config.toml
n_layer = 15
d_model = 64
n_head = 2
n_kv_head = 1
head_dim = 32
d_mlp = 256
vocab_size = 1806
activation = "swiglu"
norm = "rmsnorm"
norm_place = "pre"
norm_eps = 1e-06
positions = "rope"
rope_base = 10000.0
rope_fraction = 1.0
qk_norm = true
attn_scale = 0.345
bias = "all"
tie_embeddings = false
parallel_block = true
extras = ["capped logits"]
init = "uniform"
init_std_qkv = 0.0616
init_std_o = 0.0616
init_std_up = 0.0616
init_std_down = 0.0
optimizer = "muon_variant"
lr = 0.0118
lr_mult_down = 1.5
beta1 = 0.95
lr_head = 0.00939
warmup_steps = 0
schedule = "wsd"
decay_fraction = 0.917
decay_shape = "linear"
final_lr_fraction = 0.0
batch_tokens = 16384
seq_len = 512
doc_mask = true
train_tokens = 155200000
steps = 9473
dataset = "wikipedia_en"
Each number is 500 + 50 x the weight over its row's rms, rounded and kept within 0 to 999. Layers, rows and columns count from 0. Numbers have three digits each. The size before them is the row's rms in percent of the matrix's.

# layer 4 attention query, 64x64, rms 0.401, rows 0-63, columns 0-63
111:531566509506436426489540650464510400545517529520463469483502499425452474492529509534440509500437559507552567516554463438477478419518555459490513490479547499521493496592485431432406534644519482
112:568472459441503533456473441489537569555452488497503526440493452599530501491458486536494459533534502516408469499534493506514539560463517477564450427563427498583444471368551541561556385427571558
090:432476569443481475416452470553444506519464504523483501493500446593530474534368493520485451506513485461409463565463506514477498575433494484482483452564401527582432456471574599574550507422551507
088:567529554404533496540548419518465545549478489536538533441434432543526501602505434467450466527454458493414404421531412489514449479488555594540533482500439545550553481500494628530506522460511478
081:520453448543480501470596571488557407508548472452485587537619540497512553512457490515429564457464456468459544504510438473465570513517439473608586528471477509530515470418429538425453446419471501
101:513413429491552434443466563470463544445493415575495554538542402441544419474445492447587488557538565484598502477399527516544496424520540522462547518509431528458503568471501500567548553531491540
095:498554505504486471530533499423479550483490558504541590486463437501548442524452628517499476486519464548560561529610609514540508474583528558481510505544509517499532531490608464510390563604573487
108:508516455557454494572543577454416496463465557543459487460553470488505446536491502500515575442470471512513531422444571595604595483511515448495526430499510575497554589471441488451405528615517500
097:463649518513532507516530562497487429558541528551539508443497564463437545520491496487444492528448565477586424427517478544506486486494468477444612453560499520452498515549531443476408450454625436
109:453458528516572478559416468569516513413554502474475497485554544502474431434470460392552442455607568504506537516481424438468517566507442555436515535541461425542536557563529551579561521483508427
106:454518485481479454503451593369480427458443450532517436554474481524519542494530492490601498499514430506525570564448456444466362516510500425458499541472559511527527511550502587585438419506472447
106:498467563453608547395423567530524503414468464451468479520497423579489543482481431533592566541533536443531503501485494528522474562630458579485486577502471407539505530527448513533533494515477564
082:460570518613449380544549509515494482427557520559470507503442389534521532443473549527471547534450405421508377457502392452489527421514491533491457473506558488501472504555496495485431472497467463
078:560512451551531616522596515521486583512459406491525523577593520491499519492431464438466469440433513507568514530547570563444512473483535419435484550467498546427523460408474568440446493551546489
083:415437504554562410449549508483474469439467496573519496614439480492451532468552513629507524550494513454487511418580415529480475437522536405526496495443465547502537525420445522413460478445494482
098:522466452481573543423513436509489429492470496576435593553389441547537464466533490520541531502545501358444551513447510424547531469504492526528465515583488541517487477468441498454623558425512511
087:410460508542550450525433487558566521505518501488469472561475557470390442397533465552446486525394471548498489533399458492464523452580472412409506565501569516400470513523475507473512551551511463
092:499574478515422485483559493461484369533486525395511502464569524519526569558459508547497538489448470595546494462624567470432491437505497491598546444600475491484459424519496536469500436525560511
085:540453443517496589438577527502488495544456493364487553441555506617564535528466491489443552487481512431465419467549513471496508543509529598554586512570453493484518574492421534436577497545535510
086:463547514537390503471524527513550477566534470608490538529531554433455477543537549506473619490455527605546530459627570460484552412561527461509519510449485540543532534490455454410444514548518519
086:518461456503545504534452496483545482416491483442427572600510416494515574462453425569561550517619501439601566529498518407552506410511522527444465456538446463431554537516500522474517572482504476
108:522531468510597398459495458521569494518475581431473552562486451549542539408513524515575489490462522482585498611396497394536478506502467513523474465462510472443445443446463435556554453490583467
092:554475443467511509510532573457465508432570523479482485464408506400532502492472561514575446540454609431560481544475620531463484439514530520405497629538536496565562514498497503536554566495457473
129:470628460569474476444625517455536564533571612570599490508531466475535569516462507576442586550481488495555508531504497516547517531506493537456556453464493557507524525504461520395441520567489530
113:467434527487453546444476466551524544553514501580569572539526519575500422605525506465384522527549549583440557516598509473460506518443510517460595453512495539571407495502573522522445484531544451
100:458483502562476360420505455569467520593536487406477501495526462578549445536509503434459529476468574506513503484534532481564568487549428456489487532450401441493507514502380480430506543563450436
107:498385541492539468510558600513591447426432564529520545547537519448504513446540540445493426527552413509499480538510570473481414590538474524373520515492571540535541548455500492562529551509443522
108:538541537496498522432537528485539515500514552586529498567460528408427542423452503465477524511440497464553506445463573579476492450499489482517480427516543492510489493541548404377425424605446611
114:593554561519407467507577530456543541552541403470461549508540545547553526441517447512542525543522527536598488481547428472547648473517531478547548479507422514463508542553382520460513509529474528
095:506423478513462459451432510523506362582502512454562506517457478517463591573411557491445563470480603476532482399481484512524472459469525456510527513457570502378522537521445454431470497489499583
102:509529483550558512534507474546484597549523440541478506463489439489538434449461429558537401515561417596541592465541486608538463544528539500538466504406480506461434535536557492487568514492457386
099:480510484466539510506510562536579477551457460492476465447551554434564536445517527471475532472562436541550538370478567426502478492459489568539604436532541603485394503568537480398491529563507479
110:540536539558494429470548571458485446503559533544525486497499491434451513547532468510500553466516555492559616451477555439498450401501520406460589473507556495515499539615510430463508592607428503
084:502498463461490592524441491489489510507435476443533458461531457554595450590453517562479470539536451439401475422469418492486562607446491475533488469557416494536480415457567539495512478384545481
057:482490558462424566562514555467418462525460443470505509571488487546532403525493450528504458569478452419442511532491467565503560592514448582553471548499513555479454464389540570586526448428519565
104:470502429438532609555500538593596541484437462462436509529496420594495501561531471533434455496562470495404454462437552482495552604468496518534515518497491537546491475484521598509546466413551438
076:507489540488478538501493441529383480568481511525569567393504512558605439492465552454499473537490528485446451423584551517494502528550503502566511391478357503529494467488420525528499501577578504
082:516491569607433506534575552438453492541451546488476554532552506509497492452495437494442486480485489439491434557461453540476544514463439538422500514567592528596561612455443553550486596504412505
078:551467582568523536446525493600524564424532458493484512434428498523508406519467531539573545483489542636546549512535553475488525380482557466501540528575477480430473550565465426432499468547495503
109:504543423449529481476536464490377459589393612557557527485483470566540527502543556425467549511482487442431538515501546442445567560475593540503532443479523520548564455466546501513561579543499493
093:476500506468386484404558538452506567576509543461568479441424405500510548518568539495589528506496547446485531475547540516460447505463516503400537503438559461572559458527553471400433524489515581
091:443491543564594534554437506556458500474556574549493509524427471512525481375524501462600468455629533464571586568503426497532506506565404494494480543469506488488534544505520462501554475524404524
102:500574510488507541500496540427581363486482508477528389656424540523495535498530409525529526470478509529454553499471475518516489448529437547510537520455552483424512536498608400520438506517457499
127:437471552474471537434471449513570538453581499374461460504567553531538561432446474506511424450510502508501434488476412538500534589508468534578434468512419507472505552536562519501575526383561473
120:590473494430427416445520645433539445569540569551467522520571520396514552567517550516505580491427449493514505433526530480528482528551496468514436559492532544514514524492530492541455564517548587
103:413518473523492474522637563563544519532521508539471416551494562541524441536520564540413533409492561543500513508563583501488556479514542469583417562521483528492565543473525469457380530544484446
117:558510489465520501469480462480445469521490583422537504566387415599479521504505514487565509526406469469437554440512499368522551484447487493577559549575482491535477458475415518547434406507506548
122:468428442489544491503481574505549497501522512493506474471474444582506572446604473541564539563485459495471506602555338558517517480541474485509477445484432484488530511546520620546456506470489378
092:437475491504566466493422466506441543473499501592508492445463516466467418414520496565434543472505559550527602475422385586478430508516439416497455548530521489451521603534532454486486592520491534
075:601550484513425473476551522470481420503511474476445488443508463512557507525564542531458608505499516488516445457579585452518458432462505557533555451571430489498502542471490366472562430600538566
078:484473481550451493441477435514495456599530480476493468463576567630566483421463481534508496496465555491442454461586498445605533565501471466633421476520453477452515471435467565523530492543551460
079:584428460491471467518580490488549498498482496493556586466578482483493578589529533507549527496514509498500409463527484507535514427392568568392587448479511505548540612521493469450558540541592471
076:496422583575586460490461538529514474429536484473453533494466503422411547412470510609524558425478522504570536481505618498471470412519429489520474455564513499482531494524444485438459533484385493
092:405434574524500433422548532479496496449501532449464469534587464541448582452498474462524534444543569529509569585527574453529511554575456403541446525564506452498511458626457496472480488448444493
090:503615439439620508575479498578550553488499490561469520530479538490463520386447495537530509433509557515621579549487487489487500448554433526507488542487493505464596464488564432565436547528454504
116:494514480454335529435573546447497560467544525566580515427493430529452492540445623499514525576537510548513521503555551546465484498347522489498492492483566486586489478535465525469504515508496545
101:559467561525404474455458549573494457463481486584560535436519435567484504560545519565541571589507525510477447380584492543439467456418586430457509510497483543507444485467534562455495482568467525
115:580447350537505453462486597513510510478537478582520560391491548496526456498489600525476454482468525520581589566578520454523492502493526555463489551409518531552518492476596443516543514560506501
105:450506511461453478507535542540464495489510489561520509480546488472410443474539531642635429524539511470404502516491483518456391493552521369496467504478476451496454509440505557570458541566417496
109:540501464503427560504492508510462451548442545579556497413538517486480495491431541421449590494492541575522582446482516444550486487488517569461473472459578575521549486529507433441412479502380615
110:449497527586450561489459445469493556604507545488523485556517470465469520543463528565515590480553536474598553485507463519525440500560571494524412466486332484466548500486442498578462412473554488
128:559580541570472528522567490468514535406493480558499543482584529444475550501464520478511490437537500446614493552612502481458474490463439450566539525486515545347482559503477492395558481554518531
117:471512436533607579479542498426512456488424481402582502477584492525521427580502447458539496528558496563425508527493504519472495528585388541462457470532436483438458429469495534524532543497403437
119:358555544476561471414536574467552570589382502561479505509526585515445509485464464516487488500457545474546597495459454499426545503479497544466528493581503443490544473560476403482435504542540487
# layer 4 attention key, 32x64, rms 0.399, rows 0-31, columns 0-63
086:421466561505467457416364556492513485454451409541479491574459528429481427475479611456449497588542538491490470466515531573465470530490457498467538516542547544531532458478532353516493486558493530
087:489483538462485548536504438574541565537519448458514497497531500570468519550445463480441509425525435517501502487595447528573468516455643532508533571399451543580442500543527550434531436612547508
100:607446567525470492581563592481516468551474555619483515601454563488449522503503530521531525507497530477531416480497470533559464527484572586507496522444502532462477438487581527526509362479581498
097:482425464492440560499441424554485555524513529440590547497520516500415513517473472449473491439491458498459498466576370557511495500415566575523599509401446513501470455509554566390501482458540491
074:446483600496537563561460374499559479523496507499513471436468561549461480580509449491484472476535525554574493434579494513485424430432531420458576496462439424490532428565436459510493400482480540
090:401470605451451544474468482505541519533613453562443479460521548528499529465605574445573551521497541500524577439512514422467410469475478561549465480465416447465492476535483532549491446438448563
105:443449498404514521535495556521466448463483430353466558549541591523519432491464515427520497453571564581446513475477525507390476412574484440529445477569526477458561522494492439497463498497542452
100:524475489580467505503494460441469548521489453629462412405540565463419466453557520469545495483495461433532445422617476477502450517548573464493541474544473490502496535385502538473479468472602561
102:501505522491486528530525468478510456456426502675479459626498522543596472493451456516491526412496539520480487552461467474523534493412442565488484525471542595410402472487523570487570470502438517
136:466495463488517387530442525492501503449478479385430567534534503552544376534444540442489443568572519547499454487554527514414505439480471450562492518514514529508581431525478346490544530488518516
110:519462574416512469493609504437543421562484488594501357526481523481491505478475550470375532500544519502549510516489573440512584431585425488449453469548499504536463511445453507538457463460482542
103:395515446568559581555514416469522585477518435512517500465562561578599505499492591503434502510538536466456575460566446476493517434531458608475528480555492490529494503613501526438565472467485493
095:570484521603570525393536523457509482481412493509454514373488474477491456612496487489518429524458518558540524514516578562484515543473439575463431536505541525549482513499356473561464499498466555
104:487548453415408476469510538441498474483449582441516505496584515553463513454418486381527563585562569492562449476577492518519534435462520429489469523586537476558529555563540462497573488505461574
107:620554521522509525484469374497405546557498554550435491472499462525527511525551511459422419504499458485502508491493482425541496511480392576585388476489553509495553537475467483399545452542538443
114:444517498553441572471486511480570530444531456476483452589506489416448561559528509514447414465584596536482475476538587559511484497555509515528435497496473472487440391525654501467566496444484493
109:447527494447476460424519616439495378478522572547439555537518463477530463472561515547529517459501509503579547541479586436496462505529452446457452391537529465503477523510433428572473517502384450
089:541405559518477446437408478541493578470417484606502614528456574479493446562474593493591452479496543567482486513537478542479470465449570427502562535563538528466464474477507466505534551486530421
096:607462496413427528474504467591488573484436453646436450478507483517523473609431504429512520518551521499588454547535502491561515489413544452481497492458472504523478501539569527534572521497589525
094:415481623477521505435534525387521519485560529586474579551480580495498446492548543513544531383595562505533561452537544468441446455465544513559506544538426502469470466565485474499477435449510489
089:538539368583555462463462531409461434509505524400527523552527503477577489476499428485619496556490549486498517516459532480462527525539444454575488393497497430524569499510464455486451615463482475
099:539468488506482502529450445529521512563518528414438499470486429525530511475500439489555501542386532496428583550535562436474553500497480439510450431654495446473480518543337471549506497483462535
083:493464482600508543568538542451549393493513468520528420493589473479522526405550543414489455500454484507469573537464612478533430454513467487444523482541529578522614555499499520599518529460440477
082:532488387527481545564446476502447508557495529570527459486505496467412465538398539523475492587422370539457542440489521514577549550519569545525551469520424502584539449460498532588487523507496574
107:586521515487464558505516500410574538509504495677539468505485520483524501566458562566519506492428445444586488469442500472542489513513532563532532589535558586458439530563557491402530442520491496
101:464513539519543497577452580534514661458550504599495454487450545486507495520474422490524565557451508517543506519516481531516429570509512566490536551480452549549450468513509638536444424477488401
094:523566540484455535530475497444427440529489546555520413445504504560555524548595527519463580429501581594593529478395465391455550554454559536517496445529439501518519514472529548546572546510516477
115:471539547477426536450587497470535524504456499566517451539502562528529463478598543460532639508529530519520480509443527466462418510584493504519382416506552476523567514577447414530428519519417536
095:382545504525552510490506589520501506581495553489528485438490475592580573417510505495536481462443514427592495451476627471503530442485500447547450491453528477563507544530442491403475526426414498
118:541574416502455470506595596531498501523484466483469430537512474451594528528494542516503485489475620390503528454443500509472498526457468550499524468578560441414605535502545403529486538455430551
101:468491586445564507512443469497546500444467539457497423508472522531532619458408591413503429494483549455415463499503507538503540541500600513573497585457414476494479478586521545518484553491459405
094:438491586467429471535416569482494413437487439467554473581574513464538485574527512531469488476594527463463490484532556485471587579519414421556557464471518537470450482602428422524496506510461526
# layer 4 attention value, 32x64, rms 0.344, rows 0-31, columns 0-63
102:583497534551516471525549521552530519449443486424397473480563480562459470534441503540536555435496561617497484479540553465415463500536580472576429476550435449534461516535419467544481508567566585
098:489545471515431538469421490479526521462573443480486457469478515462601489547533476480434371495485561501543503459496453541461514466536502500497559520458666601403500614519463467541523497531504557
107:583487511508533486490552504421500638470487465602432528521500425601499439569438524461491522530480561496534536495484527468585546463474459436515513493520489394458511438447552528567539553491406425
109:481521541408478436527506464581567512479388474524500576464430511441560482471546583405570460496455515556564478422510501476529521414473491468474493468455442520501450423544571464471410525411498558
101:515613398434519536428485588476525498472462494412459581420411479463531478519479483498508530491522370527498537521427434561510542570480438527513597529516487494570470562476420526523551477466510498
093:506576581431510478479497506493507451433572511517486511607423496504517485541434575548490508518407555436552446572542491463506521505453498580483493453587427452450411488381500499502535506592426481
088:543482504442487504522422395455456490521574501571496507364477528482549528466558527526425483539465525463510554507465481556570571427638517532551502447565481534572439481509513542465413488475460568
107:502479538509481462430394481510556523477451599539424485463526486516557398477474435428461436430470494474558546549445525515512533590461560585507355482447509481484462522513531569562492428517531482
114:479449422573533540482529494529504514456459454562616413481504477412502455599491421448591499433495465531603551540432458475513464468469453539604519514452439503498496501536478555459541564580489486
088:396501461572467536537545569541578584573565492447463471469532530442532596572551581539511454452485433464470465499471509500516488457568353488465488427531491466479542500483512484561493467523538596
095:489525527535535470483473520512463500481474570564463532521461551528494476464446530507560481487525381455445528537420570494533429407554546548431480368463502582451453572539490623398476513499515521
109:554503610464460588519454477401499506466446567491467513454524436512511481567531543456488504482555486545408539552535489503503463530442509501469504360496456404485471416519456450528550587390466531
108:480449469568536531427530489532515469523508430551440547573438423588591540478555550510524444536447495471502527539437512482487520518504520503532586482469463506663600491544551496531580423491471568
094:531412457537418535417521466445496506500537553441494515524538542502518569469537559413520509517491425462491489514552437619494453499555572474523606634433517436472496555474465482518438562457495441
089:534486458575497550496584508522490509576522522432483460519432542491459485503538427668461547498500578533432509551554608559551543437477457449518468491436510506472436497571529508443546541443521585
097:539566484507586437446501571474531554497455497521483448595588471490421491512479497520565424567516541433534604384577513492471539443482470482533528443508520559490474450437535456553459434480575428
098:565428487559603455424464520442521548557477491506549473593396458492527479497409455481518471485477539434423428560527412495521499606529383491509503539569492477418513467491516545470500473507558470
094:350429439530474403554508480488418468481517443491424525506520492557502559499556528535512448516490526510568387391442490503494499522516510507498508556368544560478457539482463456470560545550560497
095:493529486457533498569604445466510484458602531493441480487439458493561532578516570464527465563592554486565470445455461522498495627508531516434503529472505465523477419498496532433387541463587429
101:433542476476573573557438427535606484489448531464562538476605417485513487473486555604583550511493557446421505514379464532537518477559525572555556521488498464546452536502533537510517538547527521
106:528426486506460510497489527419501557562562455397620570519537483519488478564446568581479422519560557502486487563442517573483418494500448547452504466500563516506504391475550426527468538552496583
101:535491501478521489415476486581472599494412535626474523423468517548516543461549488498510493511514500401501485502602479417526421420508495519391494542498540490482528409624492534522472521499510573
110:407481425483516529450525431538464500546525370580538516512525565481568501462486596543609511573541571500479583556507493456535440529494482516414576493449526509444456490494527568478465424494568473
090:519413489516567441493524524501507450620593554502438631456481432483546528557518517420427467552537537492508386525545509533570547489535501534559523514457469573490500536454563453599491521500471468
099:487601520614471404483483496569464430502483479444479407512511421508494454549534543537492603558458423514527571480488483470475423470535490485511509541491401552548456460499614537445478502437447550
104:545478490535512522486443464559445544539545381396543450576505498497514507484539507485517556481470435450548438439522559517482476471483501474519492521387550453382578526486489578544434407503396541
098:491536566532460487666576512451480572547511505520504424513467536496486487381482441495495499543309455527516481529464456505503489513541493577574478465488465530529498503592430471512485509487480466
101:531584440564572559480518490586509533468556516485451540520545588491510491515516613448530511509482437540411434480478544447445445509508458499573491607515532491523367420464470430567552472514477495
104:494534379513527572466556580532353499466463511496566461450494514482415413575532537507524489512428552589498489502502506558432477520578480486524477464424479437446540515469536442434493558460478574
099:490574523395511471530543538549500428476561486491440509466458451556436436509440515424577500437481520460401534507521553587558428571546450491542459498417549561568550500423570458458559489540517489
104:450566398535546530481550502500476416627500518447514517564542441490574514523379470421452482451458457595518460560559514501512575433473497506497533445467553435506497472572557513457431520564481499
092:416469593432478521402563496493397516500452571448499540488428519441468579553515496562478552483484565369478552498439443468470499457538547480459507508461433553469556446531518582511568522501510437
# layer 4 attention output (transposed), 64x64, rms 0.342, rows 0-63, columns 0-63
120:475430335508517515514529461448488483530520488354554576520436539440473514493444535523487403562544504457463503464550560454562515495482542466541572416508439475551492550466583487516533459540487544
092:427532536492560422484538413511497550506466437518479504533581585501476569531483473462515534571503437487568447479461601483533536584474507546471560434482464527513460461562509586586493597478438606
116:508488421474512466527476476454479549526600500492562559436487419423509376437490491492467435372456539562528513480532468555516405488514545476525497540486514615529466536498439469497530538604426488
116:465450505498455439464466560542422544458534515542499526453542496461555504491419493401534479522526526594558399543473577544614543509409508542545488501472532485429437516545542499526606460505610492
096:593553442579479613548473481548441456491550468517447505508527549478487517529524568517454489586438546478476591477414501467453400600471448423493447593501556487466541489487515513543550523413477481
107:481522561511588535572477407471621491487532479463561529443558425525483442466530553473362425458479479458533507513573484507474527546533494564481506481562519549479495543502613441573428512572492484
088:529540477487528522420527507530477508487407507551504504491525545475495466461455465468571564534463516440454470502420516460534558408425516531464576555482390526514522495530385580534370588582464485
119:486448578461535486518481414505397448543582492522634515487490476453565526525554461497561356521559531517514534527458589570470514454525448459414549464490462566468491488517493555479508496528406517
111:437476470566403520496485524547468550478529535526554513496439568560493565482594540503493401485526490567460422555492472561554416523436583487507520554430497436514448422520448428407503527496468409
091:443509526546518487508556567529595533565471560492464470516468572451514482463417565504448519541562537492508643481411557462519600552518489516518560521507498403532495475430459486418403490563508455
101:471498469476513439487469401625517539478559492597485475492535482457448540408473469448491586431433516429481495491485509476516476414588532539520524432531419426477482494505628552451474553443510480
118:474538474460478563432410547536475558529604475455502515488558505481428426454479474464482413496479588618499529462511492489450501514588470542567631483452480594475572583460473486501516512486473459
107:490490445427520450490506532528554444477512591659576562493512491394506461466529541533518533623468508500499622514434518493549518529527519459432445517458480460490528465381448542506547492498480491
100:536584564479553542449442532500471510478436529484461489450527578539510496464490465521568535560459520528553523481440408327490397530548487562486503494486454553446505472580472571504482494381490536
088:416524478542536443564475501435539486484453533480429497539462532557377556407484504520593550441468535558486497457480475476564445506464526463527466478512356500562423455404434463460501556454515492
103:426498496485502523475547504460461589501600479477390527503469446467428484515477530521528511469607451444510551552574502565604504498566460480494489550503514546428404581461510546460542483587553593
110:437455545531498437560511469440443433511446567471504530556454472470523373475586498555527427433533466499500516571531455412484385498529498432395439506513474457546444467483579512473460502561547478
101:539463456537506426481508430573510483438487487499520453564459597554528566527521454487495535443640505552553499521399516503502571489492516523472438400480456433408525466607497504548568478486467573
106:639542562534405518538552530562477466457478513522496493487425461453500510485531466466507518391541474533593477552497424532471454629506513496535600531448575570493554512571560477555463510476514517
103:483514528532497515467519470585482509441559476541486462560404458573517561427531487513485491563512532471420473387486519468480477457491407575368367503480507480534512490497424478559462483474421423
097:524493580482452489505551456476509587552555497475517449604502512606406517494545545586467510556501545441428541581516535476499505560412535551493544562577426406513526565461546448475488541490431493
114:409420509502461529464496510449496519456471591662482537444582483515514471500537533470485482474444448562540393459443536441526535454514470428489583433542491516414433470539441465454536507558504462
117:558527506496463499477556547463489524387534598601538420513471501467428487499478513625525500454499463471518481396449502513529431480473474491466472496492493471378491459480564474410450529405453587
090:478602569464505427482536506525475438552462513429490458464529527438443516592455534469564520487551512464512513538450390583540501535509584476451489558464461565464487484431444475653448521474499433
102:573544435451538506444521521544570578620559480459513583469440545523531510496530532569523557444592490447507511369474530493594474553528617478522481533525523511434482441488514503461476564475552489
105:486410530561539483509430491453546453555453494511393404534489419495597472416440469478519499570488443422476594436426568493609501457427478528477501514468531463504445477508564532459472492468485546
107:459502445521486460433453421446603516523446511416580501515444536554512479597497430479550489475493507517413586530497407613469455429420438529508514437518474444540465438510480517480509446476507418
106:470506510472551480563570447498534465571463436378489407497530530405566422506448584531483455558526442602483514435464446466469519524404528510519486517575485519446436423559489441514489494441457496
105:534604431488406587481461485475573493506497510491493500584443600543496470404513560444515484525471512578476504524519553486620509487553562553587482591475466461494521510447534440416473520431474535
096:557584450461463466473558509552454598569502584466523511502505475570465410483492569437538494518534469508449559501567452553491570446530508562489430487472513350436570573452519450557519498491506551
120:486495513391483477549478497534446425510512488512474493535429470506414512521465477510550505580509538538396503524578568404537465553562539499529464514515527509500430440370540473531456385457611524
095:484588454539447599472579537531553504484557510554455458522528473592486555483510483445419490403506518476483488444483491422413516522603401485453494511513565484421455451559436505491465551558421470
086:542468576449440492462434480483410500481509458502461529498562533444434498519526510447491529527508549611475480586554475507451538480560453563547426522659590494513518454497433441510490534388534514
103:552372508546492547428498606481516485421444542536523503432425458471569466533489481480563501417489558489412531548491388473457489410450467450525458571500517507442544595484511482466481445518531461
095:522472563547460439439531515471484426526413505527495394537504571529513543575461521579580576554558465459498485473506409488465536500446385476516479470484435492486520334501548560527498519477518505
108:505537526382557557532491421550527471512531469584480499499569432432433483500587431596532564508442484502529547473539509479451470469628520499489578461525474477572601486473409535494506559518509532
105:480439538475503386430547556578537543489466485540566461551503508475596506458559448383525492459551499486465476563510470494562589398491526573443526436536531477481468580503465434488421544495477433
076:459484491516457500503507496529485508505404466533442470554453492508509576567503373599520579452644462492502498485506489506483513543527494444465579523471519422600482541596423569436468506428488543
090:487502588521464429605390505443523426469482477603488406506515470475526553529615442518453493570506452557567547473538482571474456563500414531560501490426540520521569543494489458500538512471554472
092:461514442537512538483548541583572630443512418475442422590528559481477504405451467470479521510493393562514521490514443469539474517518569528557503605485485459545481547517499370480502504450524487
099:510506531460534616473614516426535513516459491507505443489421486516617431490452455508445445502553544508481498511465523425482564511551342477449413504512474563444537596527545502452529505520494528
094:485516425450516480461466507470468483462426514582534559497603461566561537487543438443577423498440467513458372437576455495439423463485507537449464528564539580543479432472498546504543564469513437
078:408582560483482567546578530523540526567410386568460429550502529522496518475516482481530406588537505583577519462511558509519507496472460413480485474496502569588530498536467497593477440513454541
086:475521465539488463537532534473522417459459574417433572499550519460519599424547530518498539547490391457579503566454495586605582414473531513520473502520498444487476454532464571481552503562568552
114:566487513614495432477524504545475550532549542514497472541438503563447487546507500586538432417621455488557480462634524553469465468490477493494455473510535594467493543544530489453410529477586426
083:515454462576466435538578564476438435550538491461574538563489448510517491534439571472492444420516572468474449487600498567485488528493485374609508499548490519565489459529534467472613506572498526
081:577518460389473478542466478445470548519504505555438488416505504454521421497568476493480465603452552488450594524491517568479569489484595512505484534530618407505544548435598514486524427514540490
094:536463511485521451430457549543561490572500418521595564539528539579562493543503428518427506485451497474463409465467490474388466500364458411495489470510540451535558496530500585572544499464459464
097:504511428546473513500445569593607507504543466440428456445467397507549595492480473343585509486438562511537549496472466531447476562488517492553553532438479493476525478495426498407512496533504506
085:496457526534555517519449548439528500594482560473444604473497435507500403548417514541539525503431510423490448522543446443481441520527483456491527538613562508564490471475500453456423462446572378
088:430441507491527395453480521530550513484441560482469527525597551532446532523456518504507456511511524433460479470530646492536469506507504476444435549542573421545500455434388561427595463442509528
097:435458538456498511499495466462476568539458523456524505533546502441431496516632510394512499537491460495527418622471567498481520535454469456555540551526540587498539496519480560543551547398589599
107:432477464513495427476467477459542451492494586426468541438549464412523603503489445520547503443487466538514469511484500536458463438534480460591414476464533520473458359411458552541584520504556585
101:541573481455457533461564471570552457572498436382500510578497483470489539492411434475537565502496560462516559482586537557490439480532565560541353560464452513585536481471528534554489517492515531
109:443493529543531552473526451597645506628482511514483478446530472595471593446474536450474508484517510496514474517462506516464534582499532516503485478516560554615532495577457523483550525530623441
084:504419481477512480582477497485516521568466561545464541536462447536571496403517461515544542523446466519440501415622537431413438468521462546594492474518465530555540399519478435447416473449519561
092:538541591471504506549520414539396459421492509516531401523423448437511506526514490514462445589488505518547508632540567503456481491573492530456575466461522456553584618479505510532515441454499525
114:572554569494542537509594449432454548455482543327557519506479530477472452536420575542498507445542537516530448538532413481398506557580561485496542469524433524515526489466518502479493534570504440
098:520527493561522477559473551587431442486496455688443522544537516457504483491471603602493506570494491526535516508558544428546528614510498508458529571504486509490485522514442528602471527539467527
098:530532545513459446455487500558549559438569569514498585531431520537435619553611509436424511474539557397506408510538563460503459505561455537460562489493501570485535510499534557575554515485498543
092:537445537461582449411503483465417441481553528453504493467526378487457534603459529523476457463457605511491565507464440469433450556518447507472524533594469512449495583510511423591504529568488462
092:464525547539428478491580450523588550506560430565519469517487545386476568457485481518448508438466561441494522476476555482528473459396578435435597575531504553490435428522520509506470467429419489
086:517436501470496501496534529436570462496410490565465400483536492575544534385543554487538481457518468431479478500541548570523509485385545406497570565478454490545465473576503526517510578564447401
089:520562502497489487531462459566470555518474503648465529417499435438507414431436520579552467518472555503536546413525532594511518538452582522533389497472423512547513528467520443522578462554489519
# layer 4 MLP gate, 256x64, rms 0.45, rows 0-7, columns 0-63
108:531456440416491436503560533457563558497527618528498500568486498601517466485483453586531385482511521528420499546522490506483451439529477506523506472587586458564580507430489487433542536482409559
099:492400539516501553617525483601544489435530410510510553552470534544432607481472512485590433480476489561519530565458540519537401410527472489565521586507515542514495472538477472527478523461594531
093:464493504535489376530460512470469495474604471562532387531572436501402540469589524534527423543545532430534453539560525452543518468464464508480430525510565615530512494441487584525444516520524537
100:464490471571464500523565578480408497549481501551456442417536534511508504415508422521486409539578466535479418542546447459417549506484502460422489528413580531508587448563542406522500498472435509
108:560521441595498514482414513529525480522558497513534486567487525544489464536440562609473509470523440471522534582467604492573542473477479504434466541473596394428438456513531533502529467617480428
095:551401536539532546569481499525442429549465480550498478564507534455529443503502466489500427421490460382497603537529555531504528472531521553471420520448596455479475604548521559472522455404442448
095:470538524501552444478484532567474527453532463411451597495402490467416597550608572477428489574476490579496527506489517468511429488490492537503479515550472542560373469589504528508485437497572481
104:433495580534486497551446511350436528390518405432474527515471436460467469481592475530501437547477539498537418467434542422512533521445527424574511484519534502493488464475554493532571491423497549
# layer 4 MLP up, 256x64, rms 0.396, rows 0-6, columns 0-63
112:499521511449565558450469473443569594452533524456483496567514641495450507496478473640484532520611510519469500495534505480502455591506449595508561453585454517532460439465489457502468558566472516
107:522414473471479479505537529449540584435655388513574487570561398450466408508553484475491489493504566489452509520550534575534487499476511510473423580475549545465519533404524506497529530522546528
104:447480498536528474387447512558498568431501590520512518483492475519435523445528474546539449371503434552527416508543503430532498405522519513553432399448484554586452557511546526483427553533464503
109:482610526524522482492474508548489476424447508473483582571408446422500539561521564514535538597434473542473482437512493432510470478472462490564554461482397484444458480493398536561469521396581529
092:456515472499533525497471549495503479371475453497457532447581489509437500436483492560469551390375554517529521490497414451533549495556473573478472453437430631528440508473438468485462568474464539
111:507489563476411454560477531471500497497511569565556425538542430474546551514515478520469543551489500516557492548449613561532539459618528588489611485518460511413584433448514481573550522466552517
098:495469509631520487507469480529447641482522461531421488490516465512513543624414464524559484525500526454521413570500427487624526414506515548519464571500611484468485488488504463464517533529497529
# layer 4 MLP down (transposed), 256x64, rms 0.265, rows 0-6, columns 0-63
112:488472490453508511460476563579468449487529525432526484489463393502489526534508531523523484501479544381484548463499538562473467472424484418529608643508524414430466589461455466531569467456455566
100:471614467542479531552533436556454501487424509526455514536445511632538528395441399488501525509510469496551446540557405490452496427447561507503489496471530541652530501517519539488524452514487455
103:523502634390486581479561430556462474537464437367475434488513542483535520486484473478542465515471475514551553452453467605462479528483516433461545518487530458415524431430476432454504431448482499
101:598524413556493460477469448590527495521530400453589494450503568504483513447458486448579411490549550481492463529474484473430588458478465522528518455455528428544521457513561442552614527487594504
093:483508523536516421503479491542537559533509464466453488462496529524630423521543526476525491521593548498446488481557448453528507481446538444453458379508488472554614655528502592471481446548464508
099:541553633529520524542507517490486519518556409441551562467467569469469469509463497447571427495543484446413441428506526535400441495434484440443427449582566514496441576526549544490486455464526471
097:499494459562533457560476452515560566438517391438517485646510530514496490474495520427572571460482445457587512506522453468509523490526452516586578501423496470433579566419422526522486571484482489